From a checkpoint of a small transformer trained on Wikipedia.
Size: 2 heads of 64 (1 for keys and values), vocabulary 2048.
Architecture: LayerNorm before each block, rotary positions, no biases in attention or MLP.
Training: a variant of SOAP for these matrices, 103M tokens, 3153 steps.
Each number is 500 + 25 x the weight over its row's rms, rounded and kept within 0 to 999. Layers, rows and columns count from 0. Numbers have three digits each. The size before them is the row's rms in percent of the matrix's.

# layer 3 attention output, 96x128, rms 0.186, rows 43-95, columns 64-127
120:482520505469480490540509502492472488551533519469493497531507542493492463496529495480489492469470437500492505468515521501508550522518501479530510491507498455471522485533480490529517521492512528
103:517468492471482496501505582497516548499496513531516527496490492469500510532487553465506480489493527523472492521515479486475482501474451527540442483509528468525488526487490496498467504504514499
117:477482539446456496518524494524451537517517484524524515506492519494497529510536457465471496509506501494522504471510485463516463483523476478503482466521441537512495559528500509484492509519503506
090:512511462517443497515504562482482506456534458481478514536498517534558480506519497479485483531491508484504491507522512484478500471511476487453488509489499482487580513520478477519500488481470465
098:508489498514497452486488517462515448463532479522473460477496483516524538459467498498479526475498478542502569515498498534508493512506499494477523497496504474478512514493477468487482494467483512
096:521467538522499501472473496516512500505452522480504461478502453471520483496497454519499474453525533503504473519509515530516502495501491498519522489534468527472504489495513503546488483519529509
114:451509506501469469550514508502502499538526478492484527491478508488526430476511487486551547509510491501516519497510492522522534528458471489452485549471521529506470483509495526474494486483556497
098:505498463523519467479475476517505563479489506502477459517497509522557497481473453479480545496478499444483494502541453514513543494488492497475481478528487489527516505508492507519481484451489499
105:485514500529506491465490521492510500492473515522481499453458526514500498564529481509543525523510521537521461492518509499549528517500490493477452552546507473447432520521486516504490493529499540
101:526482477550548530465468523434486511534502514519481560510525435473480509506469464495533479497509471508479502512497494535492517515490479521476510491512503497537480514503518491483519495536524499
084:496524484499481517464451536502497483468486465460508553536474537517496477513483497461486493517477477444492500498494526544497505492493497492502480471478494517507462504513507523541522494494480490
108:494538504516507505500490488479477470474511497486496469523505525489493553482470481544493552498496500517493472457466461533553494526491522527520496523521553453485535529449511510495484488471463497
115:498472512493530542488504513545497510508513473521483532492478504483540456530476526518545472498493523449544510505467553513487526511552514493486491514521486523515518491479496534513470465532506468
090:489490524480530484488504483467520513501533529491508523500511526471469509493473466524511487491466498493512481469484500513428513477508510526554482510517467482518475524538488479492500477540465521
093:500484500488512578512549475520527539491507512501508498490473493447495500547494498510477475474480512491506488479462494472498509462552529530508498496483491481462449493547472474519506511510515506
093:511496497486487492500492524520508515534485499548419500494512539462452481488456496526524503525524502539476494507503488484504513451501523475496456497514521487502504505490491517529531504470469459
104:519533521457498485490510518510521506484483519463476501502500477521487499511462480505475552471560530543486501501503492492497514497510508530473480527494476516457529507453498477492506523522517456
104:515507497534483484436509469508521490514491490533521541532493479514465512497480512458478497504446517475533475517442536522514515510507475508524550507512520506500501511506454510512522532497515545
088:526502531509457540513514515485497483507451542504516510502490458496477472504558506452487470472523531502465449478477510470488507482525541511504509515552492464481511523528481469494477535533508523
091:494480475506481483479467508518495547540521495551450454479495475477507466491510542492500508533502514494537533522482505513525494522492505466494504449488492472465486464492520503513508498482502536
103:488478494484496517549535506506458495451488464494500489545493536519476518514558470499497536520523477487524470485486448484508500467498501538502516531487436480544543507494503501525485465461499492
109:461505493488516534513462515479514473506504497466515460534486523449484506494500460490485529503491515505509531530493504500501463546490495477459529510447484504500514462483467529494503468510478500
092:514531524472462520500498489518443487556501501529513558531477484457523497481422483505487527500501469521532464453476498473494499490451515505514508484463497485498505506528520444486493482477475498
102:539474475519531507508531494518526549525516505518490527465482494482465517449545527501530475480538496470506507532540520502488478430471523483498541460508497507482498483485522525539501525480505511
105:494463504470486506547497509499502489459517498523493534526571545502503483540527466487472529494495515503473548476467502480513509483537508500502532486468502508472466503536446481488470492480512513
088:532469506514470509489563508531494516543513517541492502547472473530512496504509453516496508503478448449532493516454524499537520492482454505495501476502574523505557526504547466500507535519506551
101:475498472463455571551532507523514491467514575455525475490518505507482495483527492479508490500505495541533494524475490526478525520493533505492480507524471487500439498460509473490518467482466504
109:524494477472515512486472509497540534447480468534411564506503498515505463478503502477494506487480508524510498530478499486514498503530463503533510477528535496498515499502531459522484499474523459
092:472526497468493478540483487470493496517481456482513492535504487468465471519478507549548529499470537479517479516487507537465513475454459496503455449552463522520480510505542472492470514514504475
112:516473469503510434537514498471503485492510505490480512426490502528532485473521506522475510517480479502482513475502493490465510484507483507491506503459514522469476494484474472487482532508443542
106:449465509536506473498466481518506522516534518493524467459515542499473502527512492482516476517479525504520481477546513490527479446522504467508512496490505514519526443512479428537520516497501513
088:482542485509515511539514493480457471484505495457494480523486459523523468553485479465492546507486478532526493485491523542536518512503494528517489525541488540490515539539524450527505542486502491
091:545517513466501502481543526473520485492507477493480479515518513495534533461495559476477503509502516496523482492504525505510524513526484453522477505506471510490509472490505504549523509486509492
107:482474490522482495518487510478513504485510562508440487482521480534513460484486508477507518483490526487494492471493513514513465531488490504481471454513474547559551491457532497515483479434474504
088:506503511499526506489499528474541564464463490516498464515541485494525455531519549498516492518462504527533458477518477507514515504484510504539486500512488474483460474466488534493557510506515510
103:527511489446499490492562513557504488518500519455457467473497484490562484480485509480480483573488493513539482513508497512532480517533493511484519464473540510534499485501518503538497541489522465
103:488493494519503484486508510540505497510563538486457480523550456485527442485506543504465493508523528537474528516478492504464470511465506514518505481502460517492485458512448503547480478559510533
122:494506533483518519503503504542454513465529483528508497445478509459505500485472496493496496474522515541488487521528497454482482535479489498481526526499511456502474493496523480503550542507503514
107:515462497509472521510506511439486463526468468518477513490537509494486520461495471485487514491499477443489464482481514561485502497527482496476477484478492504474477500528519492517514469516519549
090:508458521522501506530487469437482511490475490501511485493519530506525468485515489483524519531514515496493499498509508484465482502537508480520480493466564494548523474492530476449474497477475448
098:485509482508508461470489523533492527492464484481488486493487464500508517579473496515544503533471470494458502514485525474501521487481480479489483532517510491506512517512507453539509464470503502
102:497457558511526501484515509509546525464532502497523502506523505470465531497483502489519520518511476487507478503501455489499491543507510503521512493453488520513518529532497515456542525491533481
096:507509507482515495521506525532492482518488468515517507522452522475562463503513483514536535486535506493494519484528544512479518507486532508520499515465497475508503461441537504537489516520506500
100:499496533477540513498487450478559480498518490479501502462529494448435536496493494469521518486477494503437492506489503485492563503473523475476455521528509515447483525457512517484457515466491500
095:526476538515527477495472509492475475514509485504502526516491505490480502517485479488498510525494482507455505501468482517495521507571510465516520443486543479515478506473490482548523481517506513
097:549472513513475490499515479500506515506461491472487516506490505479556458513479499534501530498517522507549538506483480484552483544524493523496515529486524490487500490521485471507510484512563482
079:485514528504543509545531523495501509500517487507535492514503476515473523492490507484574530491474501485539487481515507477509496502505471514473473477528493524553489521510570450487516525512501500
097:454503513477482475511495486526499510488465494503487498475494487480485538469499492521500481477469524504453508474488527489468528485520542510511491472517542484532516487485497490538514488540480523
104:490512469486537515449453517523524516501498450480524514513492500471494494466501465505470507512491493491471549527497511484536501531523448498478487480513507449508478501517498487496494495492524510
104:488507530494511507479497535508475498510530494458399461465517535488498480462519510530527499506503479463535501498505511503501531494490475493522580518475494515510497490469498495473476480504451460
086:546459541508498535449482517478472504471542550496500505475502544465515488500507496471487447531503471542444485438514499509526542448488507504480478484462496504475511508522476491505472512483505514
107:478528484501474465490529457490521517476506474529514529529560483511503469534502497520503569525506488515515499503576502470496466467500532513494478504522492506480519526555504493484519490504501519
101:543515516457523459480490482508435519508467498482476492455482511484472493518489503496507500558439515499540484487504524508498503514493476465507444527474460473485490504484510487571537539469481556